config.yaml
norm_place: "pre"
init_std_up: 0.025
init_std_down: 0.025
Each number is 500 + 40 x the weight over its row's rms, rounded and kept within 0 to 999. Layers, rows and columns count from 0. Numbers have three digits each. The size before them is the row's rms in percent of the matrix's.

# layer 5 attention key, 768x768, rms 0.0175, rows 741-766, columns 512-639
118:453516507518459540413445531449572511503493497549557497586426507503566459533491484491508554520502440526433534538476474487418471539497441490497488549518594441419515519442462542500486347487430490493489463494557513436463566519372461492482490506539532480495521516403500518553531467520491485538507526466473478540575567542450435493534556442558436549489445527515503505481472581451515507578467
118:564499563464546502533489482521513547486451515513503538454543479539533446540456474492505432498460490459529520555423517509501543491533454593483504469506499530430474451492503510478506524520547472445512512488431533429509541478495438571533498499470538523522489489513536463519499550545464465494550497496499515556434513554561487533515485548554453498494482483528485512477492461512512520419515
116:505545484597504505514536504487488585581501511476472548592464512452532428494456601468547457508525478506547490512490453482546385562518524532504499553513516494488521540470480445479534468533501514470459451514509581557509522458508477540508466505494555468559474522480507413550471584505556488454554453518489534483498551547519549505473488530467459496547446529526531532445466588449513579469514
118:433528528560529517462466472517559418494482505534478612470594519485504469500513526430525450599462534523500511438508473538525517472508455481498528457496440427434472441538493442520510539552471485610492492540537498517457527444481470527465557512419507493533496424525496482498509515492572525518532473446537529480546553414525569503452502479460481498576495486507485532535549416455533500460520
113:575537484416570456507436549473477472548492468530498549455484537515443490483501533478465494498460524509525531489497586517539598605581535500517499548480458543548495484509544463535499458482441504554499480442538586531551485527533540508503602424609477467439550480539494470449510466495477462465464472509426447527493498463542553506483492516570449500481475546449486465502517484470489437531470
117:536532543509453537480556426455576419474458471425566510463474482518439480526470485560518484533470535513503560466546485519478503490526469487484491517498458554456544470526470526495421535467519489448539521568504444406415494463496521473566514493481509551476485501478544453472479471535513484399509487553510439445477534408501541497444555553502517527471467518470452475481528503395466488466554
121:561517556478476552524506558501475483495537450555561507437489489443598483558471504474450507549487503440483489475487497505517498553512501464478511456514581426580488486503563430522525498444541519528544449490489557524464539519470502408458448481488456481531487553469526519555482510462492463477548494438430493471565481489482542525467521462432467551529488469516477445487477446525473481423532
110:555477482449513472496474545514520525474576514430483463536550553445552504480441620504492479513540507460436457438593452480486454460375554464498472491472566467487517438502474513489496546507628479534552577466482546466512446489510525524535480553413534559465495463468466461529449485559514555481511456557552566454504424467474522524511562525518576530461446508488550526492503506481513533486462
116:523501545565469507471427428496443484458479570483463570463444490442508485453464472476493459529505487557453495435517506469492487499433544442494438485554410484518592451536432485467538436507442439553454494552549512510443518467526586536497486540557545531569462456499513476504541534471515554525604501513448521487515452591467534501517466429541518535495543553535513439484492474497519495506473
118:537515506472455556557530495470469560446469505458477551487480484492508529520483582527487546518531528508408532536543549455477545516482465491522486528495417488516474549487585500515478476500460460526499543495484494475508528514540450487515510457410495476522454466554489463505540513531483491464438520494472432483484528543490471401528418550451494398510545468469543479502506481536556522580501
111:522454497429490507448467483591445519512470471556443445540418486434497526580485515484547459368457483511551419530496526501504488551506486459518529510564501418433539467584462535461517518486480469519465465510519470465517497456532430593449498497437475496431484511412517518619500538509539506530465506511537499545444561476553477589424518461483501522472542559491533479534445544488537543521528
118:442483512480477506507424533524490487476526505481473452460498510499439524510465485489509481558512528454566524488521520449452519448501569507523504433492524507533467450525512566506523483464420438447541444469564481477501463475480543471496454482513587524460490559578477545548560467469486470475454534520585481453514488546556467543537406503443551503462457470480512523431523531492467455487475
112:481515533543465486535547550534553492537468429449530393581474492493541513552461573479399494505503446583506510551521494476488489458490404484541473556473480458483454465530390498481510510485450427495480527446488495477481494467496485510548508500435483500493505613519565567502482489483515545549480528537512559580482493515475516487564457547507455542504491534486490505529461535541454485415466
109:536482521567533533520479542534579478442488462458473486542501512466540457509551560538517458492478539473494548513531498494476575560472529482487479551497417486452450477443485504505497446519499495514467513590504513498421531469537473538548497517492511569480481576533509532565460563448546561540501570483505412514534517439549490440470587458470487506458504503479524508478522553498422474540501
112:483549480522475463500534487528523510427475510508521549509553490495484546442523463539553504491446566418457480483529458484576537426512441533496518557508506566450503455499444501584575523522542479507507482498500476524442512501508461505510574513509544487554567530483448543533539533413542579477593497532558548513554477419515511569430521528525545465471430486472530460455461420495493501482537
113:460433423546464493556478477469476474542462520505557416448557508537529541525478494440522458578416467486516556443499578449500578531544526533514437430540455559561548486534548501479404454472478490472460519528486455523585502493472486505563492477467570501450500478499511515471466469513530510466356491481499486522560480523516421570463537546564556444543573498527417461513569521523498508437533
115:521546539418513527508471504531494535482485491524525508479501509491463490413427476546489508451465498481464504523458490518571457540375494542480525417561566562457463541482467512477551545492485489465483494443500508412506464497534548534503513476485590513441547483448374562486467491528474428510534475471548586520544573453571584518471448488471488478546527473469457456499509544512521537497497
114:571543456519490493557512538531473576470540517510550491385408545513436489399473563490534525510514548525505513505529525511439477461462512518527517365501458485513529570510442543486456458504531516524479536460533448584495490472576424479457497526417415484493464463487530515433540468512516519535441528508517530529426494518474427505466506575477498530544468503515456455466525479507547489439482
117:518532569417488488537587407476540532525451499516510527553502559515496506572506533457534422500502590558473513471445493482476478466493483533455520458484522499480483464478531506455453548549466491449485492521533513467516456533503495491516546489465538443488543533513509491531522495488481468568569474519466451493498474475628500538476509534516477510439520475512524464507520463483491464537495
115:540444469535477532455565596494510505526485506531483509421482445441557488548502547487524498504559522556462482436471530515475525512582492501534478495502500515460462503530552464516396478503571486480468463503548432536482518464501476461510481489567422521487569471496474485490543488538510477459534469456494516512492554496475449487487582515509523477429495547492533466523503542526487554473461
112:465439519526478489462484522446512531517515586562457438593460502405535524477490534466466483458534567558483526456468517379467556441446485521512438511493505467490459511470456417538507514449445542508445521516427526522469473541556460516578502501469545488421557462529460491513496504491547580495456492476478503510491552506540526486498507540510530439490437488457454500521439591532512501482519
117:528416468480478541504485567483487479510470477459444447518495505522423511596512452502508539535474527555495520487520508492465468459424485467560479504533494522453469536526533525572472496445502526454445501469449501492505572595579494470471478488504565480588491485485436469475497436539481507483581598539443505473504533527442430545504561501622465393426434554473446531482446477489498493520542
114:487463505506484535498504470568545480460493435491537476511518501469481423418569538483535524496458565523561467537429487511497561491493513517516493528516477528490471545481536401498482459491446471436551520530496425529467475464482534518444522511509519486466526467559512543493454428478518561589484552511518497530592564456561469481467485477484467540493460505588523448504561513528518475472531
114:518445452403478493539451529531614523554514494492514522556477473532485520446517498497489514524447521523484461528408414449543480534495396520429481482526436416580449506494537500560505491555534592523462422487410521460499472449459496574516461556501532515429485472572532504489528543516493570533398492469469455476581480495440497520498482513522515552499469540509423513541483504470533544508577
116:513512503484515594480493469488455537542494514465519484528470506530486573450559438471448469463481604543579488530546510532487605453446435512512455553482443548474462531536483468442473559463466543532465540527497497560529550528562519540476451506500504538451521495516484475474526539511609568475482473478454540459420441481440425457464489532508478492446495526569585485451459537445506568546507
115:504596430494466490573482510463514546432541508563534521437427493517473518480402516478473520470548516505529532442491490491512567562420510489494549443434532552539508479504501511515506443481519441534457488461607507477569401412525509397485454492510526516522521409491528505453560541544442434527398482485528535433533515520454516462506477480476513536508445473540502495477515540465424528538457
# layer 5 attention query, 768x768, rms 0.0175, rows 742-766, columns 512-639
106:524524415558470486519531464567509524555520483587454549439558450454548531524572558540462513483441483572494491552468486536526492456573552547537503442464480455561497480539520474492497472471516509467432490493463566486494521496500420470519509540528510418499513469463475483555532557537501503469492517536540494495519455564492471593573536520539502459498472503527576538511451571494532468536502
109:471524424525535502504445510512440526564568515496463450520473501482555483458428477490563519465503494520579518491534494605507511482430406523450511467447552569592442572515454421548500434509475489478546483495517495442501502538513514515521444514475468503478528600547517446409501479494523456503453471473550576452495497511504469469518502524496433485525421479544531503521524441422551439508426
106:449504556571525552435434573481491461522508509448561499472528515418539488515549466533516502461484473537476513494507485463484543462452420530503517442435504461473482507487519435473455492446464480547486480544486466467481533536514471517486513460495499478517569506526559502492419457481524489544504514556500589523535477473468473499517479473463488489547517520528526505489481538493514441490506
105:495501528457525489491439475498413509519455504507496523492505461401535522540495564485548547478477484490470500495462480508502522573552471537527465496498585482481482550471496572471496469494469513481501489502493508473610526578503535479599509442529496476488477477504529488499442508539516487547394495468479487498492515518475491444551482463572494468514514507470525527480485436398578448514540
104:543450462486468460494561494448471464420505501470485553533549495532552464521519491529553479504583509492469576543535541468489465516584503484493488519468502496478536479536437528495485594432511498551481546528536521515470523468490512498521468577568521474491503519525552536507545482530426500481516540487454458559551474514504481504513513500492459555531455529508510492494500575497548533403437
105:575493474546403558524515527458512571482511521425537460469481534516462543529458497506498506519513473468526493460548485455578470507460515487486485477518535542498530420514448523529539473514470512531464552480539489484501480496419510448402503408477519591517458530538419497488467546461427472465562494518430554526459523521493456465455459495548468454564527467506515515527478525478537392432518
103:465560517571498482482447504512475472580504442390520484579508445499549471572571528530463495520509567463492566466467422499492536586459486517503439494511507466454488543455496474517414475468521529538511531518446516411467482497471537549504584532536533512590489558501526506484471511578494492499523493477422545439454422484535536455541494472491478496538478490538432551526509554491566452531478
105:528463505519451484492496420498473553510524553458502536525474462571535475452481503524447598531504498519493508406422433531532557530570561464457447559510462450499494452509513472503459504484503480519453480495526466485515558515531527579537474489523519513535473462489562547460495502453497521527468495508588507507545471544576505481535465549495526566479459447566519531468487513466608591488562
104:523419502456563464557550483564511537447444488506568480481445493533487535537451477507462505446589480510521534508550495474462507537510491433492482537516469530458490505483503520577576582532574484524529536566536402458464521553512443450496526518460540432514496523541543524457436500476428470479424517475460475485465512501500547492536504469513484439415494481486490529501571409544459518565589
103:535496481521461485491503486561474481496505500491522474425501420516445559464550551560587518444491499547497433521420469518537484518590518501482507438492458463459521457512502516528514527518493492482503467572485516498536562375427461576517565501476454540569463546542511412548457519485499542519510548457540468444563570549440503591502525526522498451532463489560500450484525556537559439477473
103:433531440557408501506498474497521448430493498468474478601460391450489438545508473438530530418473495453494471521527443495504533512498493520514458416510481535569484482513520518534458545501489531482452523533538421452533473519457545484480530531538553417527490497563510488515542509520535506530483486469618424466503465508452540507499569521501515521521462484557489527472488418460449528549538
104:506514505522506516517484512531545573533501463564501456514523618549481439582503422499485561526515460534424420448507545528496573496567443521527511481449460487534498501490496582457541558469500471462510563459465477534527550467448464436523480547490482513444499479374471545495576565577469532448482496450526560536495417455470574540521500499542580557464428477461492450502502495503509441422551
103:497512565566500583529515494467564538459541509438491496527520536528521534477546567541447459509568481458478534575517559464532527502465571472498527530480522523521477541496587513502450542470440510531510417535560518561460527521615444581511496517482430563525486552539463485525492504434534569451562525557496509547512507489503484462532522505490482453523450497563534468541451526510440472509584
104:529522557447480471456532532626514477445541469455516551532517522521503607487435450524603532478571507446498422527511546505545501448509439526502503515508532497532507442508483528542538531528504471590469449569572485563514555511433531545483523466440542567465558542487438559516585494454550517441563487521502545492470552519463583513473503486477438439466443487493524487573511517528566489396559
104:496475501517489463424554465517489455537442445497474471479497484490445488516539564510462535486443515488504513538491545461565497559493511478487498516495501531472537523474474563455561463468521474515509573504562380592533409578543464454487561530513539497489443493526485455483438541512524558463477494470531488490479492534467537568461512515528511526566553555489455475564516517570549553507536
102:524503427502483525489438509497492473521567488490508471439547508474515461479497564508472502493489492466465532442483456530513467456505502523480434519505472530478533554480398521456440459498512474498480500453490552511467452482514531517521450514518540475545486474522481496445465544517509505507492548473591511524485493516490578501461441520530436463494523569512448447474565475511503501462482
102:498481453490516450488534424589424478535539491528439496468535522498473408503478518418496502442498510490542490515451507420518565479528508481518540451440546480441508539554520482465471505518554461532533508444483395528399478459480517427437480542495477525532479527499509488523515519502528451402517461555526533477458494515437466531490458513459492469440505521480488498529449585490503477505544
103:585413421472542499509504515520483524516560428489456550527458628501477473490528529508521477480567518531478495502416522542543505475493441557438537461483472527551465522509453517487510478536453521502532467500509458447458434543510484462491537523590462481467477546473468490454508482497480498493448427495447438505549513498436544601500503528489519479516463470482485509503500487541519466524485
107:551460541496530467477511513487450500462466531455458499458502424514516461524540545528507492548554507556525495556595469552454521466492510465482533498512519504513438458517530523517431467467487462560476485472535507501535432484466537472496534485403527479455514592468517509535459503469465583476491492513504583509544505490497463561470551470482425568551489434504428460507506554507502443473468
101:487489496422575556512559517520475525569427503494501495546510511558465512489471524556509534502481484489475512499564543529504505514460440508529575497509529548477515587505490483506451506495505513491487490505503510543477493494494517549466621547469471578444523565609485555534414520557529497474433466503426525506510553444554513522468509450546550516460458532509472469531487529544497517530557
108:451551532496462505440523523516476509584516458625540556424493493480502489545517541498493494482457443591451496516556595479502484520516515463485593531497513534434506495467462515566542487414517547466450528525460540536536554528474506483456458520511525485512523479560520523502468526497542496579554515496518468465565519432420545531508516539493547428602459469488510506492491537405535441502440
108:475511510416468498506555544505528534560515510511591438555467487524547466540551469456462454478419426552476504555471559433458482491418615533539447567524499529510490482492487497519523401523465513555561431467490450509490523493534522490490535442526429525480560488519499473504482463532545569542523591460534486484480487512500440513531447530494431480496496504504438493470555557554514422452497
105:552501523469468502501551543502562458473520519502474492495511500429540481455519481499565449488442533529507509499496499420529496448518501542493502522488521474520470510504497467577487559601576508526498484505525545527482555509485489484457445482487515494513463456576475454435408487447473492504540398505486412450496468520452470530505468571524513518521503530435555520470494551493399481472567
108:528495474463522510486499508570474444484537528420544546474497575469517498497533524443446490519493557525509446468552481509499500553473475525491453476494440570412486540512524551481447545498527568500453477544473500482566526488541516463483460528442487483487456492475463499509485541483520492456518477443524553444526553537574407459526517502476472542500497558511537497515430554461540541504492
105:528468444487517504537523498505530465536578517582562586552450438528510480498502598454559535456511553517496517440586474496461500543589541456514503531540502507499534491521541495480550510515484475530530492536527480513471473443496573455513555448521532470539503483582471446473464442565548544555565476571608530551472547476421525484527487461503488548526511478531481568518492524569539520505540